Each number is 500 + 25 x the weight over its row's rms, rounded and kept within 0 to 999. Layers, rows and columns count from 0. Numbers have three digits each. The size before them is the row's rms in percent of the matrix's.

# layer 9 attention key, 256x256, rms 0.153, rows 109-217, columns 0-127
104:511503509502503512480500500505499504524519444466494511502525507487536463506525539426507513505493516506504491454487496549499517465514466520510482503488485482477487500485507479537537527539544528485513544478503537464531528496418487453487461493507543544503501470501526500455514509496491512513522529538524485500528523532482484538469498453495531506488508505465508493499512446531500537470544
103:505530544484493464528450478482516543515527508480470478498489488509497519464490498541478463460529506483520497485482480497502525538493489558551474529518514495500539497481497488519525507503469447498515470498519499515513467517517528472475503478471515541557509475492483467535472487507481536495538485501466448512487506454515496504516493505478528474534537466523534498504472481497513433528480
103:474484502536508524456494480487476488485530504510505507511505519472500486485496548498509523515494488495522509527494509473550533479458497485458509524500453509512517465472481498530503506477512488456483499518521525493466511536494519526458517490484480476475473522519461497467478486467512497508501502478467524505486540486527490528473518486501517481526560526470468517482562495500515522470459
108:472521524538484511532515526522479471503519506507532516499485481493488462504556476498549528483491527494494539506534568490492501472466483518468479465481511522460521523543521493495537517461520532536504488512515509517506472494482526506512461490556495460529552501510527450478488473552459504492533469494465504501491508482537513488522500531489507488460497519446541526465461494517500487482498
099:540445506468486491519476463454545471511433510454451496541477463474491510487526480500498509514473496525519507543504501483511497487497499530520480513520463456460485434521495489512508514496486468494515486498517495513518482517490481519502483481478488519520531468458496515504513514481513511488507486476548465518477470449499529508488484483514507462479471548506511488502466492526534477517490
099:519515495493493498545498476484490465518466504474524532531501498488478499469513537519546462510475464504521492545570490530465481493497505503510531534530507513485505492482472502516571490514506489482458543521505494473505510471465506509508502519503478536526507541474531532479527525478548496473530453492502554513494480482489485504457526497498478538524478518529499452492520528520500531482475
107:513508495518498516478451453476454492524509484504530543533467527514473462505478498532508498541510515485549520502500492481539562494459506530516483494454449452502501519500473488542490481530526499494508532558510509508506497548507471501477541560498485466510536475531491488496531542542508542513508523520510507514478482491470565438479517491522512532532513497488483473537484500522498494486527
103:504538507508512534480502493526489509462490535520513518510513482498556474502478514503475531469487481485489479468504501472438491506500468503528539460512542487525470504483506512514531516517468476516507464522501510493469496436465474528496475487527517525482485472461504511515516505500516445491500449477469498497459484520480523505429463488499534480511482470485494507468480528488499527515514
102:487487516497490500472490465443482540506488465515473538496524510524507459497526515479516521464484528465493495485447498510516475500478526524459546500478531519480472445512514488497487491487529543477480480535497529526482520480497507529519529500419570487558484509543460507485485475501544505474495492513493534515518497523528474517492450521489505501484519498486512450488476542496488456534458
106:490512490484529498491496493511481490483481469479493520482513473491455507527481491475446502522513522504500472498532512461487477481514514496539508494545485483477470509523511476523535485545467539507490490454450475510464530522482505485495450489477506541451481479501512508500518486459485475513484471510498471486508474536481502510525529498467534444484509500523468471462527457551496470460474
105:555510512520499508517522462505486477510543530485483532490523469538519532538518528489506525478468502487513467484496468474472468440503500479488461535463495563493524512445469511518507468459451516524534481555468458513486446495474490482518507535491502466484505473484477539474486508559499535527512500520497467520505522502537472478532480479503489450497477477441508480493476507497475524533473
095:504483496506480523483517515488505470490547543506542459505473467488484501501495513487509472532552500471560488474470529478551506506497498473535512513485456519466512481529456513511507538464469538499524496472511495485540501513497484495516513513510471499486477533479561515485535525482519494468483538480516481461541523508504520507511518543460474472529504497481492509537486500515494476464522
102:530497485500509473513529562493483483505478497507509471458491477544473494512468512489486501497489481505499466554502465530489464527520518488518523479500494487492496493505491488489495518525519485548498477556509457521540491503492508519497535477508510492497505530464553499511506497473496519533509498493474534487505454496514501500526468500519511497542528467537486540540533445479504505525496
100:533483480513479482535512552468508549456505516475507507462513456522508506512490504494511495480533489500521480532496509523466526512488511482453480497501517499491559492458567495451511523515549532487503482494461520489486486486458550498494515523446546510502511520502525488450505496488477540504493489548515492491521500526499525528532521521546510497484474472499519532509497467507499474519502
101:498500514493499528489541470497475490488460466520471517478482506473471496503487476485509549494512533528500466522499510508511460496507512502484497495477504529509515470494539510540516499503484444475462530442509481449514543516472490461495505464476475469521531492510499456483470533459433487502516545502521508478478507508478549503507533530529483489544502476493534468460474523446474501486517
104:518489469488505513477484539549497477470489463511498518456579559493458521445527469533466489511516504494496567508541488473515474496493509498511510547532494442481522493528497481511490493525491490486507466466503538494507493453525501510518475496515504447499506488467470480504531470520446518517497486493504465469505477521521520525499516513545482515466554472533465496505495489452465526497520
106:507490484530500532536513495527447509483514511497487506474514506463508534481475483478477553490451513486503565477466509464509517484513491524537462499537497463503464475479465516524455482514511551465530527494495479483509481497518482552485487492468490568460507510531469476480534486505469476557484534482500491533483462473483512520526536472481497514475486497519468480476527481521507521513508
104:523497544516480472543484541484519487508488508500520515500493482488467512506503501503508534505489534482515476473485486513507525512519506499472533515482509488515521473496458532483483529526475473503512524492541464528533522493488481482533509536492532470489480483512515500495549508482465536535501503494533518484477473475481461508501488526485513526480524492473494531518549512525510484485473
102:476490508477460492523499474500496515523513517495491503493471477493528534485515473499488512487492455533485505514482481487503546466503486541526567441517503509472505544493535501464536503520475487487511519525458504505496497511496469508516543505524532482455485496505507482506538462488471543470498529494492519505500497472516477537490508495484541538520519500523517521456522493462541476523508
080:507502428496500499540508496500460533532517507499518486514460476526533516478474513504490471480469495499479505490515512525472532485480486525509489476488561497520529464462485468490553527477470484493505496525503509528462479484506481480490564517440486478479508502473518511484511469487461505557501538516496520474458493509488519479521496512508508501499458480483495510497454479486521489432530
084:505510512518514535518479478503493473510522497489516489452523487504432493501474478449505483466472512457479467477503522468476482459494491504536522529495492467498529482514497500494507451512496469472489442520448514499518498488501490522470530506507478519498505505516518497511519540474507512517488500475504516507476554496504497475493488508493506428557468497505506476518436511465529508473517
085:463516538515482529498496522514505487525501518494468527466503491495514499479515497508499454465477526482505495469520538530501503474517477473456493497479511499513552522508578528486515524508546437472435496528481495503503499493500482463495479457521484511529484489545496458539512468487493493496494522492486505486537467541461482492489516528484541485497495476539512491510454483467490515469495
077:484513496509509449463510519537484515518537517483518457518516531536464494448471493505551507476504497460507483517493449491542508513523452514515535458501485479496481526450533505493498514502484483474511536538509476495456476500482516512482478550507501479502505512512519511498494506482514511521560532527506486498505483459476502522531515448501531521496478502514519483530486498497466484475482
088:524572515482477478489487506547462518521461508502470483486479429514500488470495503460510452525477469512518475538482508482527482494513546505484516511511494495481477505500552493498471495502513512516477471447488486497523504514506519462503496514490473509522525510478530515487477475467527507497476492509488496489493508491490535546519487506513499492432469482481499476483507527492521500535493
091:502516491504493528519507492520501492494455472476467515564526452507495520479486498476511471520496495525505533494505519504494442473496508496450503461485519537517502506515503464483499505516491491517520516515505565514470505514480546499464505520517498489497528511535510509458528499515512457488491500537447452543534488533540483501513518507489478517545544507522490496499499470517509497494490
083:506515494476515498487497489500488471497487523499513509507528489514486486507500487496477475530431478478490525497455492512498489495466545517495468480476476523491467445527525515501482494476497468497519516455519520466459485503525523487517502500490524528468485521469484484516534492458545481483461477483558531521485531475512478518489536539489550516503468510530519524477486477503474457521537
084:494521497491495484547532537476478490480499516498476480474555513478513475508476494495514463538503496498504510507499470505529471522490524499532435551505540486509547517517471466451485479443461485497472516510537489491497460502467502566500512532502504474475520490483536511500548445510494525480496545478501480513501500522493491500484455533476522506447456515531498473509514485495553538493523
084:453481489472528520509491470487491485479516527531507496457499491538510511498481526509497498504471495472466541513481510518547497479452500540559456497501481531518494486460533513527529467500527454457484493526477547485486496516481500478525488486452525471480497498468514493497508515489514484446493494505502487496501521563541516487471552488463492485518506509523498498536523463524498484482471
087:501530489478484471514516496479514513479472518534481485457516550496548485500496485485518477511501540488500496506504502518495489442518468500501511530522487510503478500487464513462487477502490525522533558484523509517539457490445555517518481521494545456495508488475515531505486512507512515480491500507519502512528524512501481529461470493481487546469559545521517498547495536540500471572500
083:501474503464503462479448523495486490509522515441473506473516521544459520491475509546515483529507532488476491442508507488507491521501519522542499527529518484534491504503435494485552483500543454491483525496490522490520492491530469485494524500542521496487485524523542492497509548491491489492512508542442514514475477495507533512558508450483468461495508506501459468469532465493509462513440
082:482442519494485504476528519507557506520526489448487487505489483481515463533499518455487488497530481488525498531488522505522502465495504509509509511471514486531509502474506483465506506527531473482480484491482512482499489488527513490481496502494482496521528483508477512468544526504459467489495508509466495495526560531520495469492486480492520516475502455457549501490488492528478491513491
083:469499493498497472527482526530481493496498479491501514463509548513527529503484514508463456550477495487508462490482497472517487523476466507470511481539486462530545545488469486480486490506492481472454520437523478524519501513501543521488461502471515543449494490510538500521547533483515515533496498493514484465504511434505525510489494516473509491504457506510465448496533480518503497495475
084:495533483493504471491511508489510527531502490468485492486557483472495456499507484501556527480489503476493524521480558506528496492489544529532513500519485509498481508494475527477546479497512484485553498526505512527507461524514499549528504435540496526504528475472502509544515503526458507506499504485475467467545500495452484488473470478475501507557574492469541516525461535479506496526502
080:511504548491498488522514528531510503493466561508489446505521457504506451543532469521480496483523518526544477503517504486466485444487537515489485538472483519510530492515506499507482501498481537513449510501494504486532505500462501551469516531435490499487517499487496478515517472488444486504516505489518519522482526503479530482504503524502473477447526494520529534497520473485455511445482
091:488520518475525536495525513530499525520519491527511530479499512518476494483501432509504489491504521492477482503485542514486530460541515495458468510503529495507485479478536488528482503491505519500481516490478510456504503478486485542500495508496535473475509496459464517485467482530428487468498462539505509543497492536501517484500472499537487525492494516459556503468450543509506485479538
082:486472519525520480494544485516504441493476468521519481540519469491492489525535488547479524452525517546578481492466542525498507483512522495518543536463525477491518477499548503515477522511503490513493505477553479517476512521484470509484475514492541528491518513535496488514491476479479518537460524472502495469537500512552471548470524505485487490527460524536501519526496481471509517497517
087:536531453516504540500493509526497506455471468489476491490495517522515514500513493482426513585523509536454508529488540523527528552510513466504513510507519512493458515500521439500546493491513550498520517456499485493528487521470475498502516450518504527506481532494532524492495519479514497508497539539489508520533477484507493526501489477518505481481492453543538498498495492510549498516538
097:469502498507469460478521517510479521486481476502504509493473515460479493497503483461513483493559471524455447456515527503462503502495489501502499478476494495518504484430525498512477497494490516486467463503471571446524497517531525510460497486497495482500504522495487510489470500543492532465488471518489518526491480498481533439549441490517541536477543518461518531483499502456473512511513
082:504496503530498507504531492539528531500493447481483479527529490470525519515507484504514484504513512475503498531486483529500511534500498539529478512503517529494503520493573494481473500456500502468483512423509518527501526516470485514525508489506536545519510552451524490545460512467509499505482502545510505496501544490430525527514516490502537475480496456531499458505485491472495529475479
088:508492486450491477448504524496534491525487483484464485468490498503526543501516538510513499488492479485480558488492487483503514492520517514514533479518535478487518506535586479521504490530460459496510459494487499521483510529512510497502501528540536526524508507507525492512486468525545476488506498518513500564488513499533522519493487517508488513516504484492526480496449483496514486551466
080:473463477504453482467515478516526485492462518460509499503549454492502497499506494498524492496487521542486495476519491509485491504539501480522477492530505519429492474479510464545553467476482469453515468476498471493491505487486527513494495480498487479518530508490518537550537507515551539507538498520489535460490485507494526500518497493490489528487516529490499488478495495494529502500514
082:502494505493532533483505525506499547530492488496493499489473479522468519501511501487533489477484477525471541492529499497514468516457536524474521549511529515452503540539475483507511484493498494485469509551506492514434454489555558495499533545554478470480496507533468526456508510558476512490491475522516530487502509493505569498491492493508551506487500509561503501496497473511515483506472
085:434489513508530541510506499496474513489515521490428508470493469524485524499485481517517548523480486517529507509489515490481524519512476454519489483503527499473462488533456476499452520471499488517500517529474505476519455510555510474486493497509515509455512507503519543503502483500531518483502461509562513519496520534549514472494487458501535519509524484486456493505500483500516466519540
079:512498479487467513557482500484462544482488463546504526482488492510526508525496512526530480461478501526528447499533505478521523492474460518542511509515495514505445518509476520481503499489567505529499465507500500492523476509496502494481413500474520489497485446484467482532510500509523521475495471478464485525522479464529495514517491473475482504466540511507504510505500506522475527498456
081:500505492489484500543514494465516475481489474505510456482469495465517486516549493462520523499535537483514491462462475557480508519482514490476520552476495474517494543467504505520510515498553502498497534508494504459496462529486501493508413507466529457463503512500472483499491520511522514487502529500513507504486490475491526508550492528556482514495497508517522479528448550483479541508542
082:495475463572496498521489552524532528539522477517534500504519535503525530467510509478480548510532534533517519467494498463498558516490520507506461485537480495530519470504501517550490486526493507534493519515475476514514512514487457526491486531519520523489518521523494519507504515514518502550479536467503486506525472525501507481476432508491522561528491490529480496468548511521472469546503
083:444521497505524484519509505501498465509540496492499485488480479493523534518468473480503499538528470523508492546465453544489507530481463483499494499490497453464511480499499481512519456472531449487478475498518545508463506485486524517508451527518497494506530508475522473446451502511496507530540471532508492502547479499474533470494461480465482480478466524474514519470464467468499521533493
084:467481500495508506497474485497492472491471502518523522515448551482488498516495515467488482478485485498457458468496508474517541528527469457494475528492495424511534515511492491462464469466450472471515496479510485486500484499519448498490538486493471494503489498515521505553487521499501524487527488506506531514509509465506496457504480517538497501460540515442523481489537515444549482473485
079:453491519523508481478494513488477454505508519497509517493482491483485515512513498488463502507474528495514529530506549474482473516507471486536504542488546503518460490476503468542478481505523535462505561490508467528481496496521498504480515483461502505476494478441516481493536457444453494514500516500476506486457503464528472507466542486531484432493485538506492475469489523493515478516515
079:455511470474521505512470505466466502499488495499474501492519426476521494488554487523493527510497495482486495535469507469495468484475472490497474520511476461539511505539496507496516510472455506507487538490504452523516542500463490543485445485499475535488526492479477477451515475487476509505530453483481502512570475498490525526495480526445511523522470544520498520538518510498528475479465
083:501519478489515504505531477423522472520468511482497489494482473482544527528476487501506480513518507470484438498488508509444488545509485476512511483470519528485492468496492508492528521474507494529504528514519479518523453489538468473481464506551545486555494484510541522516494456507525489490573485518545491429480489480542511481520468493496467512530531490466469543466506489493488505509533
081:518497483552508477509493527525517450486460485503515487506493535475463474487488477503485509491498497479502465505517506461525454463524514472531514476466457523512458512513517482491477504543496533475486504499463538513507548480493492512511498512513497517498531520505456536483475549509515533561535509544502539488488472530478488485500530483457506499471563492541482488494512527487506466457506
081:498524493484494518487522516515539467513509487519507518493497501561463534509480473519496511518468495479492459554493503487511551514478517483481545481509486491464452499452495476501497556478500498483480522524479465500461490480453449460461473524479469516522495457468512495484512524493511536453459509502473452509542509503509483459473500476482490496507552496516498522475530466510467486507483
084:480486495518486488541460478511466454526462479507470471476488474484536472526474512503449534476452484487541497553479453543472513467551523502473540511496515510561487536491489514475500515496500540480515517483512490453463533492507513523500482463508513499486478477495552503490502480487482568491512478493527514503488520512515465527457477520455496508518496503519469493540515464516508514533496
086:512444507488511530494502506456545528504492465509461508521495465467497489505520539512455485464500498525510504496480527501457510511453513552491467455485495531503511492521572510459529484492497490498489500474533492489516492499480514522478523491496514502483465485484540457483501510484514515485507533490479505465469521495545474554514541473492492500531495483512481475492471506463492488547481
085:512520509515522498492541510463503534496517514512510487494542496473513521472481494506474492541480488440490523571512490510506465461531548524531508481523523518508509534481515515499471536516477532469520531495521468441488469484475499502523538486511480551482573481486500542462493496518506490523499505532516479506495488472455472515513538472497502507522484460508481528470531501508487491518492
084:506510477508462511482497482532497510499496517489496484479507493508514548470487528517478485518513490480487459492487495488523537516513505496497513519489473478508539514479450509494469468498547531491548519507519505515477495484501445458493459500516498502449509489540487528535500436507519509533511480477503516501447495484475526507465487473497524516531495490518479482511520525503500523505484
082:510504519458530496489516523475490518490501508508512459527532507522502538478488474474470572509505506505501496493487478466519515533520454482542446479566497522486464483505533497492483513537481516552491462561483558498514524526525492519475507502506478538511490536520481486514491511512491515501481507474484499489519518506527481467484514526499515484526472523454481472521519518521480511516510
082:522477513503513492479479531506477482509464473506467541482493467525471487492456488511469506557478431514484502503503534465507505582485531529506478520482474501497541468476498474525516477519514517476528550475469450513459541521490489462467486483522484550450516491499533516454507511437499481484488531491477522485517514497517506529485488481518465505514497486527499496499528484471503492459549
082:524522523499475489496522484536479496502505529454465505514501507507543506562537482499467462482495475503524545505501479487510483470498549530491487488533523473487456504507498494491519516468514500502532512464498502443490447511522477528492486524512500498519483488534522513463539490507519475551465548499524466475490503511516494511487539499488552547561452482507480481518535443476450509507496
082:505517534485510496478518528485516515501505480551480541523494508472457491509478475507499524511540528487491533495490530504497506480464487482513477494533545521510478517537553490469529490536490492510494448526464510495504479503533469476466464486535486519520485559524485500474488480501492491488473527462514498526506535540529515497482492468474509526508471512521486497482438484474497488426525
083:464532489504516503493494528497565482456487472475512484486493527486515492533501497518502499488520537528491490499495540507525456521500509509521522499513490507468532505478519502459487531529498564519503531446499528524540478542489502489507519535466483513483547447524485524480512509483540483503483504494481539545510490493422489531503511510520500474465518525522489454468511486486514530537513
080:502483518535514497512499553536508520499499497489511480511511501488545519511555507510469508480516481518507518523457518514499544516467521494466507491496490504504502495488547518513522512537494519483472505516508506498515483535514460532536481451486537525497530499461474470502499524471475435485498499493497529496477533480532484500478515505498474458540512479480565498447486525477464514488472
087:499510481518519516477524516564498495521508529509483511521527517544494532468514501506493497509442485509530547491491516462513495498470491516500487554514498454491471484501498533461484517534496488460519498499514525511502510478553496536443509548507473518494464540514516507526492493459505498512495521496479569527533514484501478479465544525507473466524458515488454512499483478503525492499467
081:495498540542481554481506456504510489491488500484513539512508495438486478526512492505494473527508502495508520491510482501492496493491518517474494511462501506530574485482427485484515461476544530510510501544505560460533458505518530511496496438484503492484516490477477505489450510544449482504509469524512500506516522483505475463496502503517498484478478521519521468523525483496532512495476
081:538457489497481510545516481541526549531499484523490460483502516478469530503506495478519504488472519509507476486494485494436545504519507519495517499493520502498434443506491493509555499503472481502498494514456516494486477493493515491534520471497484466511492441517527473485520502500534494494486518485527520485517525505509522553467494509509512493486537528482488539536530477459494522532489
080:508528500528515512457499538473486500480511503476501532467505514474478433498538469527496545482491501498534511481504498483527485447453514491531459499498485517494504475497531547516497504498484513520507483504509488472470477462504518533516453508505553521554502486480500524489512539506511537475461457525500490487479472485489492520505445529488523546488473472515474500506495477536494513507517
081:462514510460494510497520487501541489532528467532461483464571518492494487530477493513426492476503500505505440524516479521508524513500519499470492485513527522527514517515518467453535481541479512515492473510509543516445511479499494532545529463500487481490453480486481491492484511509471500486546467489497545471524513503484514507509496505542476479529518522495489485443496481536496464465492
081:470502479461525466460495491490470479473516490534482534465484521474469498492489522525456495503456478489440518535459511512514494499493518450519507478535543470490483485554539510521509498551525519551543526546497550493471526475503468485489495520504479512508491536504513500503488527491545484507522466516551496472492511513483527550503511514483531511519429494499516492504475496519469524484524
083:505482521518490506483479519497538534529480516521509467427486472500507513530479498482547529476480507524532483546501475485496486467461462554479519502495502537470497509475502517482533504475509481479501506503546480516436529516527508507522490510511527471519479497479488483502494488512498447500524504465504502494482482524460491498469533478496476487491501490536543545498516498494472507494547
089:533567520481535508523520502511492510492510537508510536476481510487488476498429493522514507483494497505463500434487473535476492507518462521503505519496489544506508485493450456504495498471517520471482460514517539544458529510497511485529500512518511511485524495464497558449510533506485482514502474459489450497503546490514488490491495485500501491509489496512502502487496527517493497492488
083:522466478537515475477520567486518539525425445505521553529468489480533484461547459503506519473523504479498522498492479494487487541481544518516545496512527526500462505517538489515489472507508488480473511549478461531507474503450469520511506541530463525522541517513463503500480436480492472500504505498496529498490489516490484505504502494480486477514500466473508497510488503480438484510487
081:502491497435466508493486483495482458517543499535478477504486502517512562502457493519482477469505510532486506486491479500530509498487482490532486515515538522516517478468504505510437444527483515454524519472503485490492491504500497484536505533492478526453521470527560525456527488478479505456511490545500519502503503514491506528499498522499504494540504517479501511428488543480516555461494
082:501485496530524479487510501444483485498479472499505507516501486509538496462486437579470494501482465568466501514471485462566512515499496491471504508501525480484519534530507505511482545488506472488490494490526515531517516488505477493479502477483462516480555529526504525460487521492485517468514513469483514472493513513450520495561514490517540518456479494442471496490527502505487494546518
081:517501530482489528504508493503512483512546488478451493486532501526476483484511469508492509511457502524481470501491496499494502489467454472483504506522527493498458528476465497470546524471497482483516488462507459476484500493503458493507539533502493491462518480465530468479538490486515478486498491525455499485487524488473442509486517494506458474549469530535455540515542476499493542515509
086:475485524500473491498533490517498450503510480528469487496501532458495484459503481450497505466480541474490488455471503496521520485503478540482494526472472523486482524500522506476500513450521540499509473494473506477506496514532474520498535510571502528522545414477524506496511492550507476522478514495500483499482520478467513506494497465522533455479499493484487530445485487497503472526490
081:502497493488484525508511516492524467451458512498536496470502462498525507469511505466477491497519506457462532480489481510497509521497499496519541496529514483483491476493465500498498521498462516476465509505480543488487479470499542479512477486519520494521503464465543518501515510510487548519506502473488500508519512482491511520527540466478472503494472517489496514449483533477483496474455
080:523493523477507493507520500474477469520533525526512502483483499518519459535511495533521486477491475487518465458555498534475512490482495475479493513504522518471499491487429513507455471500523491494485444469521504468524513535503512525475497547484478492471528504512491536469503492547492471536513510489517479496539531481497514464498509502509556470511515506492477557534497517470510530486500
086:486537480502538514530516507469492506508514509539504515490493489490495496479496486545523530495517509489525496487507540520431535466518538510459491529476468506463532493483510507533519466545487468484520475531479506512506482518502519513502490544474556464563507488521468520510511516501490530522504492519513525528505541431492544487491491473495509508510477502498468505518513501532522536545507
083:439517495493500466464512496500536544546499479475523504459517503483533482489499475482482468513491508520468528483497499513493508456469497507537524515497475454539491479504483480497468552515501501501502504514475490478518529459468508528487510574491530508510515465511469478502504493501514509488495511534527497501490508448520465525509461524536499489493540463464532515491532533539508495509552
087:467519492500500529525482537547521484486518514527491492451437476483529496511469500518525482510528498453483511474492479512516473489536500488474518461465518469512512510479496498478472512498539509501497534480532504482467479522575484437499499510499464455509500467508502510516479474553501510505505546466469515531492476487471525479521512572532480530503450528504475512528469514517513524513475
083:480472537524527498513504505526491522499492487536484487522484488516459492449515505490484470498512513519516493484474535496467480529481531533458528479482505524485484526519487502553519470538503454497472447479525544448503485539501471515513475493539468498480483514528516470476518525494479527522468493513457498440494469505477475508465459550506461493506457492465497480513480508514518539505486
080:558489515472520525479496525495519466476490483492537536477508489530498482477514522536490499490530523502509530545482483539445472491484482494479481488525514456502530519485463479459497526555488540502498478528454551493534515498490545501509534477457507516496510483487512541508518538534470460524488526538506488477532503512523533537478492523495512501498502485513478474502454489473507534518474
124:524514487496488517506491534502489469500519517513488431479512494516516545484507476530482524504457511495495489463490513523474486532449520481540536470537472472517509463498447516491463518474458511507471476482492481467491458503490477446537502534439486527503473525485525530493478485470521498567512503514492496489520486499524477471489493480494478519529450506507445481523531512492503514493475
122:479491495495475478527494493545485497513540525501458473500479539489499456483495480512475533514509498494478511493514501522485494548550515542467513491471545542506528478508528503500529490497458486491482495532518508462553486450481466554490537492493455529494525465477496487495472460533511514484517527507528476517455496447509469501506464475481518493508456488490477503495481465518526531498560
128:489503467518505492479461522513518467462466462497479476512515497509480484526481484532465466526509485501494504534536487444522522521444505500487479547466507473482515482534508485497478446524510551471505513458485507520512509507514475499463497513449485523504544466552513524502507500480503514515488476526511503506475533491468495499520494495473507507465495476500481489500513465557512487459490
128:491485496524475535496521482472449495465506490501487508508492445469542505520474501493486543472518519528488515542496436482471520494512480499502492483502519498475502477507478539484471493474479520489532517453485464506546524493546480529531523482524518483493458483530481504556518532504482559465476537511486460524515526495486487465500479459468488493468486518558486483500473498487481522546560
118:477472513510532515484536500463508533526496508472483462508547481522512485499546512496509461476534519471511482523505496474497530506519509495521482501504515515520447510491537472498496520503518557455443515467501493459463497524488469495550473495514467538515513490480481546488489455462532496496488453528494527454530454524501536543456541471502455514496499489479515507484473537499479497515551
129:489508471560508505488461527494517491484529515463474462508502518496515526490535490526472537499523520502511510474495521502496468510493470483438497472466502481507528466562499517484496524508498458514509527495520521512507501542508509489437536520456446474564528522496520481479480505501473487510503532467498515514481504475533527515536507516487474533526509513482518496504482484495501487522518
121:494470537482497536482491517489510516490514508484527512477503499537494528474465506496496500545524535532532519455521497480507490489496481475519487513528494442511521524521514446504526507524471518434516471476496456498502525500507519493479505509545500499480494519490452473529496474485476543497496483469533531496488479478486510482504513526485479474479536514496509493488472454523522502512469
124:466478477486498507525506516510483510575517489499484492508472519514513503519530523528526515523499540516495504504467533525502507551500473510494483499536482443484462507554483514452479476530504508502462512486472520476501521538507497494558497516538479505533497521521489524499512507503524477502477489524484486482477466536495479497550483478460491503552491533487486484525479511523489524499477
120:460549503498568534519520502552475515505487497508495539517537514489489506523507498521490525488464515536492510476527478477497501496488477526481479508514523493515505487480485483547505458447506503480487481499479457501497516523560509518496516552508505480484506519453480512467530491504467517496449537529500502502488524481446524520438534496469470484473508518494505459493521495465520498519499
130:513506479500516495454516486520481518514504504471502516556503530513545543501470499530523488506546517494504492481566469533513516507528470489525523516508524473524496488515412476535502529486502481472474541503480468523509503559515531485478510535536498518492484511549522547513511472497547515522522528472497436501505444507495509550478479504474485502532547527526489519494548449526513512482503
120:483503552521535511549531513496488519515503510488494476487486503534519504511479463513508486528509511532517491504512508471516490524511471447476480507489509509526503529476482511534478469508503464469504544475494503502501500510503475524513516501507513529479482547464498510511530523513537532482531522457461556510467550502541482508522451484477510503471510488528458514505529537497546510527488
124:480509490490530519501521524495521501498505493484496497547477521475479443493490502477522503476458473440499529481475463525491487452483504516521515496490461515519514484500501517451514490473527488492521482493499522511475489488499554501455537514476464493460499513505491512495500456527494515492501491484509557462521451513549523488497497490520479508550467487491479521500520526510516509453504
139:507475547481498479492505493505483449537477498524497492470507495500471486486520485512500485515482530504470468525491482531473463518448518447500562490447478518495501471501520521514463480534483506516453492547485471544510527499484511464525511515510510490518522514524513518481462502475524563512512493517465539536483508480477460476506484534496461510507481524497491464485469501484468508481501
126:506524520492500511559478477513463496495493468477472482521528492505543459476519446535501481540474537523498480510551490509497479514517491568469453532469464521480526497499489459486500496520487481510501444491470509522473468520507478480443525540544515490505501483520480499544481462465525510498529500476519519541545472481514527469461506527472517501497497463549525475473459517503523522517482
129:463461474487499483487478480481498514538486517518511478491521454512522537464499504526503521550443528544475515448459516501565483519476489483480477524517491463516475491450485537542495549495502489482495534481479488447498512490484491508492500521509465491510536492551538515439526509530489494509492507506486517476509487455484494490475543509456498509545512529499513501483500479508519475496451
134:512516531531484501500533450538506473477449487488512503524577563508482539458504500483482528474496493506465499554511456517502488487524494456488496474522538454515510492483491489496463462444459480489486551480492523520471469459488532538480467499502526473488495512504496520508484524487492486498511497513533521508506501504511548522554468523478468508473498527483486503482545491459539464497500
120:481505500493508444499495546457492513489510494516499518523507532540549507490503561510492457507495519497424506516502519478536532511486519491463500540446505504491506519490469483501455559531478493474485497476533486498482555492488498507501495479456462545479466498500500519489538491524534482477483496532487540492464486552497503528499524490486526519488511544506446473536509454525481483458510
128:481504518436507460515488498461520509466511452489437526516490490500477512495493492527470484464471529495455430499498507480506513519477516479482487484506497521506494503508488518446524474499475498517466486543516518493465496496518522469545482514509481499486525505499500488535496466489513483511540482481512481496470503443481457492504502510462488504525518543474513536509527479506477473518450
120:489472512536428547453483518489519538472462493480480538429446483461497488508512521477481532504506504508525482471501514513497511482492541510480511508517455502516505530463555512485513488500538455478480493506515530491508522530504516512497479504536500507451498453511525493517485509486473510512501541542501501473478537467483510525513456484487490475498515492503507461517500515480512537520509
121:504478522480523505494499483524509492547479533485514530498525503525485520514522479531489450520526492506489510475523505492513531484540538514504488495491478529500458490498516486520515470475485499516470490464470497513456512503499539520473522490510558491449493523505482499535439531510487463535522457521474450504525492490516499506487505459501510525474489486474524541429502473509514513491467
131:508501526500559510540507490522493478534524498488503511529476536534523535493512479515512461516503462484505540448472523465515445506501465483502539501511515532508497491541459517472477510515524476537516522469560496490483503465517523525491480519449486493538471513488509497546483510527456558503534481498515531480519506508494507499499500529469517577517493524527497486530508507439478513532454
125:477542514524440547548471534495516445517469515537520493525522523524471473533512463504441514511468473527560474491521484491499500508468431525498508545514500473530539514507455475525483486506476498532485506518508504496485517510551496493467455485527494493499505461555527470512491547522524497501499482461502490490491520443488487508522463519483500470517525477492496522501529493478536469517525
132:517522514525505482512514517429542499520476511494510490503486464522472476532509495497550497534492462503516527469537543493534516508469524494518434479534512507511501516515547530491521491490528491476465520506487484480489489495494533521528499505440488501502513523475478530484503497491518460470555489499486509509496476503467519485504498566508486557498516516489502458510517490503520484578511
122:460468509508477489484538521504532532517541495514523454496537500470521478470499458472478500520483509522505484434497494477495498533516497477504494464488505543452482490527492500499475478507496480472490514462494523516509479491511465502477517499504477502525474507488527469515486506471547515439439495524460486517535515489500481513566507508540516527499500509507460518497538445537487430516485
120:496465505466483518511497519526463479498525544495516491477505509562525496463494519528493469516456507506475517472474528501471463492501510516516492492513529518526474528514493513514476532511480527531490491497504551497489564477508529520514517530508487544471520500475460471494505435531484552455464506517512500546528490526510475512491554490496550510484508520516503500512549470473501477495530
131:468471496480501504495480425543492494515495489507511488484533479476490535494533529473490478496495487515517556491482517481512502424472495450508492498472482520502470456499488477515497509483479496488575513530519522498504478496521486543493495433458530516509509478507468500530512475512528501506458494488538501490534546526464532512474480527508538468498493485475490561473517527529462537488504